python train.py --num_key_value_heads=4 --norm="layernorm" --norm_eps=1e-05 --positions="rope" --rope_fraction=1.0 --parallel_block=false --extras=["capped logits"] --init_std_qkv=0.0661 --init_std_o=0.00955 --lr_head=0.00583 --max_grad_norm=1.0 --schedule="wsd" --dataset="wikipedia_en"
Each number is 500 + 40 x the weight over its row's rms, rounded and kept within 0 to 999. Layers, rows and columns count from 0. Numbers have three digits each. The size before them is the row's rms in percent of the matrix's.

# down: layer 11 MLP down (transposed), 256x96, rms 0.0775, rows 91-136, columns 0-95
# gate: layer 11 MLP gate, 256x96, rms 0.0968, rows 92-137, columns 0-95
# up: layer 11 MLP up, 256x96, rms 0.0958, rows 92-137, columns 0-95
down91 108:585458458467482469508472446469503544441577533509490495508506422498525544447536448432530494459462509562485485572514596533476566489455480505473451436575516531460536539549581437491513506466497522463532484519539490435523500521495483537392493524455470508496518467511505512457460481447478543473
gate92 108:495491488456510419558522544452441559476497438459506531461423451477460463524529577403494514547481543490464501463492563481497473548509473516542463517580518491492506571510459444552418538489546484505516496534456529508517462470470401491489501490486516516516452557490487599530482513500564446509
up92 099:507517474484472512477613534525520491553567467501523525564421505465524494523469585446449531585490501538549453447492478516515489606493466603478518511480502482504495519494440468466480561510469464528531585436498542546507490490436460522487463547524479550506470519539461552487537511458469479459
down92 098:486428481585511484447529470501521554485559502491437536459506465447566460477599406565465527473498467527476477579462513530482568468468512486475474470493526487495433498510392468511516517460489556474513490502473567522521449506489443533500505472507537491504525435489605483527483465566487512527
gate93 100:501471469598535486479407447555500593499434402458526441473523512568448513443462520479559462555495509487492482465516513517525508468511508484509544494421471504432443475534549559548536515512465539433462513489488499522501483512448486462506529459571484530450511508525489594497524514514558462483
up93 094:556457574476486533549501466476427488435512521470472536509523484489494443537472509462532521503477528489527507479457469521517421512558462569519545543530497490532469495449520546447455477480497552520515488452567443550438522509500600540506572536568510481452479574493460460520451421442475571467
down93 095:487441507556590494450457520476554528494517428471601466498496538491479456446448543547512502469520442478460476484544490552518418420470518469498508526449521473491495466471492497533497512453526566499455521520416486459536486545487489425488448451529559549488545554557455473559521526509463563530
gate94 106:435484466530497477535433546479513518498494452488487511544533451457592564513472526499531444518555487523466504504467496481509470510502504564416510517503470525509517527519443512556538566466498434454563574481529509531424534463454558453563512439442517455438519529383490484469486464483466509446
up94 100:465465522553433525582518520397531501515492373531547541400468497547472518536495460530468549491489524535440516468482485439491435507533510436528516509469546541569616516464551539477499483494523550547486460469508485504494514451482517494491506501492493529433518545540481572519497513528504467493
down94 105:512473562485515475471475512536472451515429511397491498529574536458494482498557501527455512512494542536554445526522534446491484462455504511503496564527493529473476453512535471511508500487481500510515494544502479404410514563453507521499518498365560553464594526462561459489500481559554534535
gate95 100:487465483493459429498458471429511488507514554519496472520523438518549454410471512472543515585518512460535480527550541542507585475591481504458465510513555459467404500558458539499487471511499419518494496483498439441484523532463454462588488481519495506448466547455567526530491543539529449529
up95 095:503503452587479459434508478596437529454508540530502552459514536494567484549405540483470489550505509552532444535604423486531480515488531472484522542523521483519480505476499472466566550398499522477478485475487483508435509497489467522493511469529488552491572453459464539539533557518565470526
down95 099:425401479470490479534481562530512574487502519480530473533514505453491536585510446518500508442522519519583498515429480521555451516448537442503570523522519520468511490477524515471482452606520532546477478493500549515502482550495480459496515461426523414472484470527509386509525454525559464480
gate96 087:506439476477506445501511467477533560508485471450488528492548472473526583486441537504538463524586521483527459534549410523501546457479510489513574424523508489516424474615464553562555562521514484540407489466543472427458486526525532485476490492550516491439514484519515507453467471520464531514
up96 085:434440498566615552534430463464479542470497530504505520491543558466498535481547509449506436470536543463544563504500500482440411507559526511492474449604535482529461498508484461509485492570473459524545529481527577510504508476523524558488428485475481470470487472492491526533456417452485531470
down96 086:526496492474480505524513437485510555555527539549508589483503485535538474592507495491482456600497492543509456543523399452543472473546418493529551508443542530481454480526453539518464554468490527509399416488517492516464543536504462510467518496517474510421513537460495527475514470565520574525
gate97 105:507487582482511537505552465558485436474553549492478424507499521511425500482596527540528582462511552498504442510467465578451524505484490460504498565460490531534490584452538488556456508514453553500511522517549519514497477482537478458496493503539403476524442562485498510464484387490532510465
up97 111:594473480460474446486523514511420582490507495469560519453474521493518458505399492416519539486548485550508444510513557502529490489525464555568532497464517532487532461490516518558512522474465514482522495482473471551434507530486541471550471547476518512386508450486499432410513549551457557513
down97 103:512443508594463488518514483578496481496532441524445533397543499537526435534445495463463504479470529483512533441531559544480528492475479546564494492536520478500507413433553425545485525492478516446460484519564497507463524575462413504503492513481451510522441490529483595473517444478528508526
gate98 111:503482574541550468585529495558470453419538460438490465515520443425494548461507541430496468570413490539467536546503547575482515506537486412473465534496443506504440515501567482492470493547515509552525459546474453510477493492503498482536507575440473483515437526469541457525542481486526521466
up98 106:515502519503486449504437449504544508426503466513497509478547444489585519471456499517499582551501409510537480502458495508547517467514509506503437466500454512475531504591509476587553436523511413419533435517576493471467428528525492535572507487520530506478500521455534505418542479559491482482
down98 105:462495565528488423478535499452517556510493568568469547480430422472493443513497550497484461487517487511501474554545559561525521555472528456516482439467572496531471497552481486483375546459470527510515522505507475450524503468572482491457521469443458451458436499465460438509496568495473477449
gate99 094:509519448485444424543534507516461431497520417480446439455529406514499546471508540512527453586503417535522488415556549489553516490522535519568501477502494476510530558541476514514463526480517454551525509460461424464475537475449507496492503468453538524550511510431514539497491513401516498550
up99 098:471483499563555538489497498556492539524444525492503539520528521486602511521549487483462490599501485521516497502469395502516463554470541441515457406509508445529462501456419527535440445513452535477499470543538506535547540489524502480474541458525433522475488509561477515445532492474568566578
down99 100:507476453423518480514542524506513531474583422519465468504475475493457512471532574549570481519559442541453509425512557504521473479479454559493516528534534493519517517538564519498525514556512480527516495481480452410528527480459490514501408508471510505488564411463511603538453514412519462491
gate100 097:504482491499485535537490500559487453420527486437533530482548510463444453526523506529485435513472503575533532486532524525540526416508441534471391491510573528525474490472516537537483553475473557511476564472459511564464547526497540460529522486480494441586473552505510503474421513557556455415
up100 092:475405499549508566485452547499571499567537511562476488510456521507505465514460520546520527425511466530466506432453522516484534418513491536493527539493503465566471531520497482520438516525485479448567563482487437522530513520576495550465484568494510414456472502534582544502460542531482482591
down100 091:457484499501515515494530508484553537467477552468509485454436467456537490461516449512546525514512534546517552462510526583543570563493512503537578593561445534519507494490427550535579375537472442512492481458525480478495538483505468521418489473474437468439521431531455501502530477479492505506
gate101 090:513518485473503464471484461520440454581504527505473484547520430574467521418509509556583479555451424502528503564533553481459491495513491514496493470483557521526535508514588554536559482528489544408529458487512521547506554555500553481532519469528533491514490472521519409448574490451495561538
up101 091:511552461454550496529496546431545496448518496525498523482537489503531444465584548503527543485487514546468546486584471523470479456517515524550532485418432433502436471543501493506463592505480474435535463537519499440486398491481531502507474483520506541425455470447493456487554517484443414524
down101 091:531473468540457519462545533491486561493491531509512408518476417475557515535506459502554499530495451527545550581473452457551525517481510456445464475520508458468491531525490501438511530550581554536490469434417547473529484442486463488510503548486502441454475522488550475486515428506421593548
gate102 106:500591499483462418520489460449440457457433508521452466465532488507513483511514542519490549499557549495489523440416577458481508463530480435483457492476485491549535526526615457553547471547588526416501463505570458499511530469488506512474554538459482463489497498501501457435522485499477468450
up102 100:525538380537417505499510512469439520528509506525491415468552541522441472479551459490493533491545506489483483584545527523457574524516568525520580550462541517471420529488489512474461471460520519507567504497561522422535513514546434518453488485529447543542534535489436502503470485521546488462
down102 095:476574551495452461537484503454475503493508508481500555498494422453479509578469568430519480510446495471471479406463382516523461556520522540537471473469488539519532547476493448554493514461507622481532498504541484557489541531486494541493460547511500533479526427573576468535502510511514510467
gate103 100:427449532420546510545494471598559490472511439485514536515484411563460499473466552572552523531553507523438536496519495463521496550534460573508532496542557533567480441528490521526507511524477481448519474462494512522416447542479548493495488457513449472504500503516490422527514488459553558438
up103 095:483426437475515536521538545433466488484494483484499481520512485486490490496451496535573538493476463456489522495529530396567510461544524467558399499544433456474516475547487515497508469441459452524430462496565572545520502485505501404607484536526531538492503521490532450485522499454547437523
down103 098:522472466407577453498526495532499518541585528453523460484521483439472505529441547528495496492501508516534476492550548479530445544438539495456548437539375531513518489526489495510459461529511480475486522577483490467552538463470548560416502425490501501468574572473537522498481513450469538530
gate104 089:448456469450478512470512475519513506534514575467532485406520512528545492509454561404483490516492515560497450521538496529532460476518515567568574441493514411481447437483513407517499520497469500441405560513539457542591490538474494511481504510492504449526459496484478480537520473485566521452
up104 089:493563478519513551532507422534547550467489470474509522484436520543509479525545430482493454587500519441500553442489521535466500456459556525497472468511592534551516543505447512514498580462519492532465619574581489481452545450492516525424466493564481527516462465473530514499516472496525538501
down104 087:509472560514525496518553434493494435465574531511493520581475476477433554504514446512498447469470532578593546495537500545552559509511527498564499506453454482563442500474438476494486429474525496549473432524504460540492462469511535550464591494476419458469478460493537465545478505502454461519
gate105 106:473491496475457520586530507508506482495461510527433495500582442419528562489517519518568474441528468551600567496507583512518457430471492457566501452493465530553484516505515490486440516516511464503541470543503447514514479426521427453466497486490387497541476547451521519536554488514477472499
up105 119:468512504458492500523540443520552562533445521567510535488501478473553498471595539466462437479564485464565477434483475457483451519458526562438564452464449516584534454531477431456492534491486476465522531463535538547522563475531503508497449421500528534477515455503421560509497540484521549508
down105 110:495493471492466500523525513480566522557480451532473410491451497478516496425498524580531550516551407527524564445483555570524486499476585476502488567446530539478536501498460458450540388465543482452551441470510500478438443519525510487513516526487490462503477407514549469535478486481513471517
gate106 100:457488510565513479561580530502511521504533402449498473468489429521465443441499532533487526475523500497409521499496517482479477493442471488570444397474539449526466484555536468512507523448523501484495465550524495502523481454452439496534524440498491503493465527572497558479427468459607481555
up106 101:543538510498517489625550491478425540505508451486448477507483489509465524507456450519473484473445516502533508451521576567597526511571453505607476462464449465544530523545528530492528496538524490499505494555464502513542470568464469497528484494507558493511441495534496444437507502444453402489
down106 102:486415527449519531472483515498541558436561545502537503570496510481466559533513507496480450519459480455504588517460439497486537477448442462480507505513542480499449439489444455481592521498569509470450531503498517476578527476531464519552625469434461526535508525485528454519482460533449524528
gate107 111:455493534513483407555523560483532579498501498462484453479459468439431522494435556512555501471466488569461479459474541505480519502547510474516468399509465431445528511473535499433486502534551540502468497506524431539495583541524553502541607472504538488500459503464515525477477522443546465455
up107 108:459481559484536522530507508475537462493537495471399473484509501531425473529503484494537516525495391578470543430501530469517447489515490519459597509482512525453500512560546565477557505473473535534472511471477466462448463518416526474568463555534559476515535523520517567464534533444511415513
down107 109:511454563522464550492509509483511439415447576491584535564485502534558533509526532454470470468533556508574485611503482463503499508483442554498478533478471523589482472485465559470462512531442481465469445515503500466524493392504468549481445529450486469524548451494482494516499435515481480538
gate108 101:510505493404502560531444491514528537535463505552451481573495442552523521552492512506525502483491498535514511443477523531536494480532476427567533563469528470545520524526573478560459452528578563399498480462513471411390479503474483547530522475463441506470473543513477471489455542471519482498
up108 099:516468433484486461457514550526472569500508516454512544571493537423464478494519533468508531491427489511523508463482518431474495559546504500475517493539494503432562524504482559531523567596452569597459549521429478546544479483446495541444526508489542432480506539486457477488546567493506441543
down108 101:524504507512559516488507476506512478371440539505572577432547444504484438514502519466483449477454463420488501547532465448498526548525530473517469452494493477430470521467451574466529530492494540519498497484539478510537520422560521539485520577468541523477538547510491543541516407554461524467
gate109 096:503546602450508408494523554538395517463514543479484439502462474529524432500517539512547475565498471483487478464565581543491526472524438534527515498477431489552420509520489520428494475455553439521513543542455511492493546545509490480428491518453527477557494531480524453522493468457488444471
up109 099:469557528543487509517494457483533509476540512478491483475538476485544490529547527416516506473503546490515551514488483445529516459570478480423506536442510542562485540572454536480515559458482509425544562459537473457540540581435479492504485433451454489521436427487530499437554481615481494491
down109 098:476470488547493449451422575507411482537494479567515511481479442496545522467521548569519504489371556538551534538556496481479516496479482530471492497540495556466508538524494498485487501477515401536499517471521508449418530479456485476437484546482468491518605538478532545498494477450492504420
gate110 095:510457513486473538451510536527496499515471436516494517479531486546543443460612537576484474515405528487538550415516501458458487477440467558415527472507461472560489481472489520518432469473462516542541517535515414459529458502497494432523575450459474500458513514540546551531498501535527432491
up110 092:453487489503493474443531427476507488536527422502477491499615535537485539482535537516491481482450513423508495561529536493509465558445512422539518512429480519508458508516550531546490494496558457426556457509476468447426436487466515520527564458515493506548516464575468567489483555547480445551
down110 089:464505524500567458536506457527526445539494463447601534542459520493518543517432507476420476492593463476535438529482488510504529509473546505483508476523522534502505476429481499557455546455500587484417476508549553558467524452487418499471517482528467414509529501406489463553547525514484498496
gate111 093:517540471512446489565507469542521556504533502450433439456501522506509495480502471480540539503488443548505512476601497532579569500484510517595506442509400518445513570447587515528527527498521483469544499497471488519473452473470446491559524512419548523478463540444505468517498482436517435462
up111 101:491507432493507499536441521527539579531538462462446502458592571523517519487506552504499521467499540433468497468483546453477505474494446572502539503553539515507437496546485480486527635417511520522500649521538553473477535507496464459491519505520555513482513458515460484494475500524482531470
down111 101:517524522578488529441496532526551505557527472475515526544538535504449436454496447509550531453468455474495511556590451510525498485476535442540445564516517491478528429534442521504525566445470476463524483496470463538579532483389516446503540502492500424520459525476481424519521459477549499436
gate112 096:447513470502460456573530497435502504478509510486438518567488509528544503566449486480539461558536450469490510568429469506490454548456437465535493499442482549478468515559463541544544460497518556531482529434511480455565474523489563429461584517527499482435484492602526520492489485515535527426
up112 096:510553532447522574468443538560448380502467514504559521518510482518419499517483528388480606529480508433521472503435507488573514414513511489534519490496475455513519533492566489479566519474534496491460479536482520478534548452531468504510459550484526524570517475513473515503440478544489491550
down112 095:508465526519561432542479473471498503489459507394536473489420512505518505486526502532556499510534463557468512547497486445547463518466488449447491536538566528471479427472530508469530515465507575521458467450479486466519546540520542476569461523466478446528487498473538450526440540389614517532
gate113 107:459482479519541414554529454540523438508499496481429462510497567498494499530565482501456545531524503443555430458547522509497527550503487473546505483458586512578477501469511431499488481526530469530489530502493486507494533524454511521450435461567452521497475527454410615534411516515552467506
up113 101:511572533592464471507505462517518476493504520556450460608487479539494467462500542451545571470453471441516466475480538461465532532534471455411500453495493526517442512590496525454448504425455566538518487502471467550513521488499484488536433574468524537508469498454486482486463478447478581527
down113 102:390459489511513530486506512445426516515545561577496430440431493502462530462462538555522545493532527581506537520502447449473553561487454493486550504444555477478482495555551496496605435482539452475513542467514514549477521497479546476524488511428559505538501482441486510559486519487495492462
gate114 101:526421529439512541519472461424500489532496497468470455540542536462553469425476578580519507463492480451482497477508501550495494512528453521542420508442465457497496503434533492553560438503496522461543495548529499598572473478491528499510544521583457442475448496470557494427516495481503443519
up114 105:537470508541527454559588498447473437477520453467514491560517461461500506545519463484504523462487481455516559534556504536534556602459495535513515505520485566491434568488481464394499448575542537544520521494430469483497450485508450469506446488449451428535496553487528508531546447498507502447
down114 099:586436551424533509461513503448502487468478499473511476501502492549554522484439492568516556526492484535466584504557511547500474485519492500510417535427448520484471498548485457568492472541478513419582426474550440542514444500531451545460492531562546478552514499452488452493532510436529534500
gate115 089:514524495485429440520504441537468511456523536496500492486538440432529536510464452527505455458471466499538501536485404517528489570552467424466566498440567441497497529531467524519530444511520477484511584531529406561461584540533488511534517485508486517503488528496464498615576510483493505484
up115 091:438450499526617418481507549481452474431483571467518529460509487478524502557476460524425482461515495495544464501521499476494468438509501478529551498549511451483441512479465410499454492555520490540504561476566562461545460501451476519435460487470553513523483557536522483567521498593506532520
down115 089:497465432525479507515476463553527547560536548447545521557448567579523538478525548427535508556509502519510521530492343507526503534544500543553494462485501507521556503507425517466483515502520465504469483478494526548524498505429449499494538466584411499449557473496535484484502449450513491517
gate116 106:517528492529580435530472492494478477540546458501457494517456502551565458449506574567566492488501476486517541492426516508500571488496416505528462510475503504526512551484547499557480448479491500444534470452503535445482510460499548465641548433488478502473451519488496563467567456506421490480
up116 106:562493468507498467503523497525510542475418455475484489594465401442398468464472524494509472432470470520438558453470518561569456511538467519548538520543517481490548511502518551475552492545494545589479453542460501484521446498484546493556516542519546517557525468465527447518535523437495462519
down116 109:484489471504437537505508512449526545547444533531466517539583478496469503489459508410509551553495547507522438524548434511458518479496511492557518513484495500486456462511508508553565493503495468528575518440523511467441542644530420458472538540524451505491423542498505428503537486537511531441
gate117 101:511456582461496469541576509484450534406514522497446503455510441556456530466486487476501526474397475489512492539552589523461529492484531454525456466435534475453455535500501489474565438509498520491533481492479502493480512523560488427485522453474480470504430582545553501505429467434514536557
up117 106:508550517552513441468460518480495482484523484571461480500527604557522560492521536444477506498529517453529519488440542501534502422549478467531484574465481515422542561505485578464465462409495503530463591467468495514467563495486440538514552505509484516540495523579418538484514481521558522500
down117 101:491536447548504570548532528569481513521527520532577543507513505426494588496496456509493546549489538474512490501383465426501479519444511511479504434460455499517479516499458446544509532577408442513546476506599499432516489485437525517507532456565533512516487497526484534450474503473517548494
gate118 100:497395471469515514472540487477492563497483516502440515489559527563437522540474561510596520455457474562449502489534563444568550532490452506537432534504488490501487461513538549533545492515521494492533554523446479465573466527452534484585515498511452431487452484566516478522504512423551470476
up118 097:494513566515527499446549492477580474507488471554600559554480521468503460507542454472504505541507581457452413541494447540505541506458547540538564469483522469528502551514504453522412482454472543517475459496445571510552467441450508550492464564514418480489507547492498533534469530477460527517
down118 098:515443491520530452515514527483485520502468426512392430468562463469502481492503516526536494504530463456506530398481612552559525485504567454521472469518416484488474600487542492465498500511486495500561485444552470526444556501471441524522480530505592473479486456513479502443479557502521492472
gate119 091:482459460541551501564523519563574511526469528497510573504422468431508572493529494506569497504461561551416602484523512526566492457517506532480507514488508434533457524532521468549479567493492512495429467499510492515522542440525508516575536527516463465498398508484461480524512506542415471492
up119 095:492463523485482489513468434542497446521474481449574589508537519482507511568444531448481493558452432457490503539482486529515487551523460465491494525489512390508456526459472479423510508548481483463459476470469466496544586525480468551550489464471500483613537533452509487485571453438440507540
down119 100:516578518502538481454505461512502453437402499513566455506514497501462537426557531487471479458461505533489567584447472488555519479450492525506505519522569512474489484588425522553470520485531446546484547571469538475499439531520483493441523505476465502483513532529532419493590439467476477536
gate120 100:483515504462505493524538430483448465520472604485592547452486589530493403502549576465554468563494523482437432499521523547464507444553470578524532499445527480529466526483498442527539418524495507452551468469517507529479459516522485521493494458482549528483431533501508465518542479516454484463
up120 103:500528511563494483473446454551537506517548502408494556420499498455555421495498524527512560571451449527543503489520504442519496486496552533551604529464488453449481497538511512533474498463455534504418494532509517512535492500448458511434460485431548478552533497535539526475507524411436460544
down120 099:495521491559537510473514483467485478504513513534536501460554420492540546508458516533538462536512439434510528488488500576512526402503529527492522471521529503489582511563426449548536567473497479525520484551458459604502501468510433564485485461503518446413557544500466467511509394456479505503
gate121 097:548467469521481411501493473502566524530525544450555467439449556496546501511497461461474454503461480504466494455510511528477541594480439485556493444449457436534430480521530522463507553502564533538464474599497561447518565462481505455551551467568449516530504508523506486497464486488435459457
up121 096:546520506579511463582467499450451523532454572520553402510481486543489428580463591528530452458501502488449479504532522467540553471426468541495479500482445505456458530540512525517560522511454520547546476555472499447529499566566459527485524494474552471572543502504510498513546478550482475525
down121 097:462469511456413540476522563509512491426553504512437560568497457445477522482567466491480514546518499582469533535543536511445547485509466488487504501490522486462481466453420471496598496541533497564507523545439486458527528473438496552524516437489451540471493587452469439523524446496524533546
gate122 104:499493581462485474547538495509430472423447400432474509470523501478558563483517540527523541580543444472434530512443571548512503503483464584540475509463470463482484471535495477502519489525546519454446531410489521494516543511496529527541566496454530423516523523538513427504496505476482434486
up122 108:484500457461469533445471535459438493575447502501520554568457432497490528519422562488496534459489422531473549474495514478500472450541537488473604453507530514479509524515530514504489471478442575596513434493535544549510419580518508463503519479520538509542492518459452420472532511496455496527
down122 098:459542515491502588527519522480476534498463447466569469486508570508553467484519526533520453499480496616592493504525468539506474497477524492440438486566515492560445505493540499463460489433481459476559466536490521528478460410508548515425488534459527494469463515569495433572480441471447530479
gate123 104:513520503498480491531435468516559538500436520513476423540513500420539494492541562478507478460471488453477518417497547560490506479528474522527536544526548462480472538559476509479545460533444511409534550460498430538501581439497494482567503513475461488550470537443426469458606514441480481486
up123 109:460499524473570489538498494497459439503568530477461452523512487572460538488490528522512524403472449548461532529533552517518506459578517548448501501470464413512547487490496588479560468515466527527480441457429473523416496475438493537520546494505505506418495515386539474462499509492493518541
down123 104:565490530548450480521479458509481462489510586478497532507482460503508508523487470520473543507543511485504492572438427602453460472522549484515549515494458483551494535540494456518490471561452500450532565477565585508546523418473454497513577504480455498433475516504501485451537410566473566478
gate124 094:573459497499469506473439513527460519519470512395553478491494538529546508418408529532532583491489516575546526473509588529519495486542463506537588490416447467462478518523476433538537573477491489492477476537574508502502471508529434448507483521532524507500487477501472452497579483493443478474
up124 099:565528522457568508463562521607526459445500529524498462492470548465472556486479486536494519410448479518448502537491450506480549574438474509503475475571467421508564504444478499508496420525501503558487478544448478471487439460445560492507540531505533504441463528502468541524542478538459442456
down124 100:479556514502507501499477485540563509511538457502506487499509480455476492558479451552456575423501545461516476441451517509453526525505486488492558485469488545413509475496600558479517542498536427439490609492488488455445468522472526467527524443577509500423515504588497536551526556498476564476
gate125 107:499446494507452477549536444463491567523432482478459607473530475510516483492459472467485475497513502526467497505529481559501548580487478455507530502482427533426558599519535461481534495497516483538505582490529496523543503494531421501589480485510411450503517583440502554505447523506508451459
up125 104:469585497487501549538510556429441485473435459496493471555536556452532514491471571494533555539458469417515551499507472507459503456578446524459535472501514578467549513421479532562542538475440535475536530447480500459526539495494522546543490466501500484561492495598488471498507539482481424485
down125 102:516444517490448497510467586546452500519456552460514579515485501476499519494508497483570526490488467475493518552462437567522537574483459520510462591540505513544509438491479494497498474453488443511543463543495428489500565478429532451476489383489519537608508572452505488480486491499547526456
gate126 104:502458505544539456549531512532447461503474492475485456457549450428550598491465508518513526510414499441460485495472566468481489524471462552469489477550517567459489553497525461556452528518436455491541478499411480538562564466527540517484502530477497432509481605486571540499521517495503438530
up126 104:461424499568591454533477513436437531500441470489475542429443483535498567561456531543495528462483526590578530528484456503479531431458545536545529477524532506480471478524454497444562489543526520482488401484541458575522518484498526526481539489473521461462494494437518503529547514545510527509
down126 100:541448518493496500461488519463520618498491482497493550572467448425552537456573445454476566467521454591454467499487602507486499525484501483535539535487447472532460476502500529472535476530503406446490448507519486553537480440535493496491462457506517532470464516421524519462490579496455469500
gate127 103:448490514564490539515553479500544543463507491528515469512577409430508535505537579518493485529490445558517538445438525511528482475433486498491465499545504506482441526545462447527504457559554469479534458432515518506503510511445499427532504473489449551523465546557486606497479421438564502527
up127 096:533487517409527509555462437500561523503447521471488510520518507523521534488445534420532497476573524497482396508527506484473498454445451490527545455541503571534514503525452408526533475499522507430445536512552594501523479511488420499551512534461459533455469555484519447440537526549508551502
down127 101:488488497466554471496554459543563555467416489489552568523518529506494523532493493464424536444535499473467542546475517538535525539488492522441503543438456419462472576493411464437518428551494506486492545495500516511623435448513503533562518482539518493462481517470483522448485472518462473540
gate128 093:548483480494532436537419500539474480538497495589446499527528426513546527493529511479510485472514459457437575448587475514578462569494492476462465465464498494521456507463520477548452502500507473411512510541484561495461522439504457462504462446526517606567500529416501508499534502506566498496
up128 090:476500547503435471479517457539461514453498586499555502447415507524530546527500449549523541475548456466406499569507507530431435506506487499488522532531442573488514497516490511527406491497535541477501473492491553510456508522617498397469508514535506492463519471506482444442522471447540515549
down128 093:561520511540539511422470465485550402552532544493457536475542489493462493519465523494505561410573520426495437564465509507550509557512475555458524474478549495454471528458575490480500474536521406516504494512476480509463481528476439503509508453538569516518532536470489579517520557430512460543
gate129 098:524546424516505523506516485494521561478570447476516474533470429580530507477503573433537474561528485446454532493528499568446517482516464517506538459549542510545473484479501416537531460530579458454497541498464563545530460501497505530464426496437500544479531531516519548497529455470570437427
up129 095:496468534464525486468609473479496439495535458477474507508578440574445561510500436530471561532534475494491464522434478514516531493512517422527499492516499486485456515530537472492502497510506496511486411388526501452540463543504542429457440500527545615516549465482542566510504494494524444508
down129 096:509501511514494529552465468510457420512584504535442506477453479507492556515507484499475480530460581484496560519500549428458385493507486566501540441524480567565489530556538431466493535485566514506533504518506563553477571497497510540449542422481480515471468485557519546498496540408474512515
gate130 093:517499595480529517485508509473433550452497510519520493500551478514522571477477535536483479521524481476590508552501477571452485520460460546542564498462509523508476505509508459508538457480512437534465508453441526484487530570464449459557590476514467474477457558537568467494515524519541463352
up130 109:479560475463454466551526532465476434466482496470478543491477490484519533486556472442461453450515503407495455598553498504542536502473530519546493519487450532401424537469521472447469477504497495584500479462454529521535512512502446558590462448540515405508467494514534542536538528499541461476
down130 110:433515426471541522528456468602449439564555511489470514514484519488460491482555491535442510476486483477526534524545499504542474552511473513571454599425396482496561489473561512519441503529509513532470477483533470490531487521573472519516467455452482509529499408468502513517454466562540480452
gate131 102:447491552450538502447575463483521548463532479511498496486505588558515508539500515507492552569450450540409489456552526492488505569482498566546516490486483547461449490472496441558519462481512485458492493489485485472466478513549492463555519451437494455455512562500483439526452587606476456449
up131 099:524501524572471461496448483520471484466428542510594499511499526474573494438522499483486408462512560552489455495486451498499460495470527489486399459563533480567550546530480500550515469513413502516559504496504557426466514522547574468515517564512516484480474435518545535444490500457426496510
down131 099:551549511428534448550451517523555541534501484545476529539540469512518452494510460575479528491504415453477448460495519442496527501525565478473395490467496479427508513536488551474539540501487485533513476489470390521496552573431435500576537476403541510496534519495504488530464489477487524521
gate132 089:581493525491499518450508515497497469473440499461460458501559467448468566461520534445517527568490476520497423477512508504472503509509552506508492549490547468527534570486506502547454560506524435501487504487476400548456487459564476491397560537572510507519403527478564489460469554557470457454
up132 089:455553422437473529519491531497480416505493544447456536498562451565431509510593557461507473527480482497566468445541545496454493529586535514496473482450576513515556494467444523512483522575548544498561482472454505486453518509503551499493524523542512528510473565464553556446502534465460473525
down132 093:537489448491487443464560535461512486423569503458486507451494527452538420561393480488514498493530497474485517471531553502523454501468551503571496466533482520537418486521567513499500497517473524449451499437490494557482527575503488501540470565412445521536517501587484503490510439581548478509
gate133 092:492478555541503507530427525597428494517487526454509468450462510433583520546440496524517454586444504544536447513472479496488501541556517475548505497492387505526477506540439493530494493457531560452495448550529538524473479485577490475527422522540511569475489494507533485538538494471565505549
up133 089:517423481471468476413478513481435550527453507458526516472486543535519465498497545449532459529501551518500490542479501515474427478474475484447546560506554517502530445498499400448432498544502498452594568497536548555492511497489560536501524489530511448530510441512476576474539577590472463493
down133 085:535522553558516546463526518551450439516501530541546532519466485481495469551503491509581481571452520472487517584497392540533478452473508483520458563454499509493455550523424462524520554415466531460513524521535536503529499445441533460507525545503435472518460527490488423543543425460502529543
gate134 099:475518566504515466477620442536477523518546485470487482583528549509473462469533473577526526508475512493500495527502543467492498507466469472471489472476532481422485504540524533508510449503498473496568575514447427432508481480492475476460461528493456453458491588456515577466571449561396487531
up134 095:452456494542505550544539495501476488490481450491513509440468480473425459563558478492475448448470513521539514507495475470495534520570570557524461501534500561510475553495505480415558555568491592562468514492477532461574528517507502505467566503480458425492504540545423470455479519441562432502
down134 095:479495498525508482502456468459526524502513575552418537491470526479521527524524503517517548516562484514520529487391474477507455518496526509507502513432420413559471417506493512574500566495517447491579540510518540550467493485416559433569535562454550464495515442498493491484491563471507476449
gate135 098:458507514614440499507489491538523580440455477476418518496490523553559500481524451557491538487432514525428568496447544558441505590471448506519561460497444550497484464474512446505508467511581570528474470500533460504471474513479502462480503499526484522477494460518474429496498419555494489529
up135 094:502553536555491512476501514550523461428528477525540473472491574541503493525503560510483511483543502479543615434542464451545567394466526540496480491568504510540458528553536493424451502468489508523464536493471515473555441453525497530476505512430467458455461501452521539479432552510462516578
down135 092:510508509488460510511488547582496529538532522474543491441561534476479510464508444437484509516540536424408489465488476386506503512559611551528434476507505460419452458504550555517484487556466505462512456470483546471531462518616502498503477509533536452523480459546490501516532519495546513488
gate136 113:512464533496515483494518573465448553424526519494511473523570533552431488494434537519526545515523495470470574466543561519513581507428459469506486544482556526494494521503529536447581413468497454453513477438509487503554472514473486443544518439478517434485491506524471481532518440456521454395
up136 114:455452479472487481516460508523565555511574418472484511453494531516611481509503490522479466478508499518472545451471511516468422559508497444445532482488519463459561485442475409543475469450539516457453483490514490559531518454527518468618476529541541560545524556527474453506556480541490467462
down136 116:409465548565516489533508541499524539440507436505505497495482558509521453491510517547530468552527492475459546541486492443552513491447555565460534518527520548530511571499502445487544461515509453460440473395523466462486553452468534504540505439447455419589537449515552459476470452491495529508
gate137 096:502464545605477458556465572566517475492455508434458540540497531454557509407566570558610507453480556555540501546519527480462544506467480478521518487447460512460503528491518498529538495481504417448523532479539486461467527499454471518482478496469504438498528510499446449495552505504509455440
up137 100:499474514508493505532498471481445510493435488513497503427526466470454457502540479422495505462472526475423468545514466574506472493498491463536457504551477475541517513507493582429490475518542532496471459504588599584598450475525437484510528431523485501488445437447547439501476563565499486515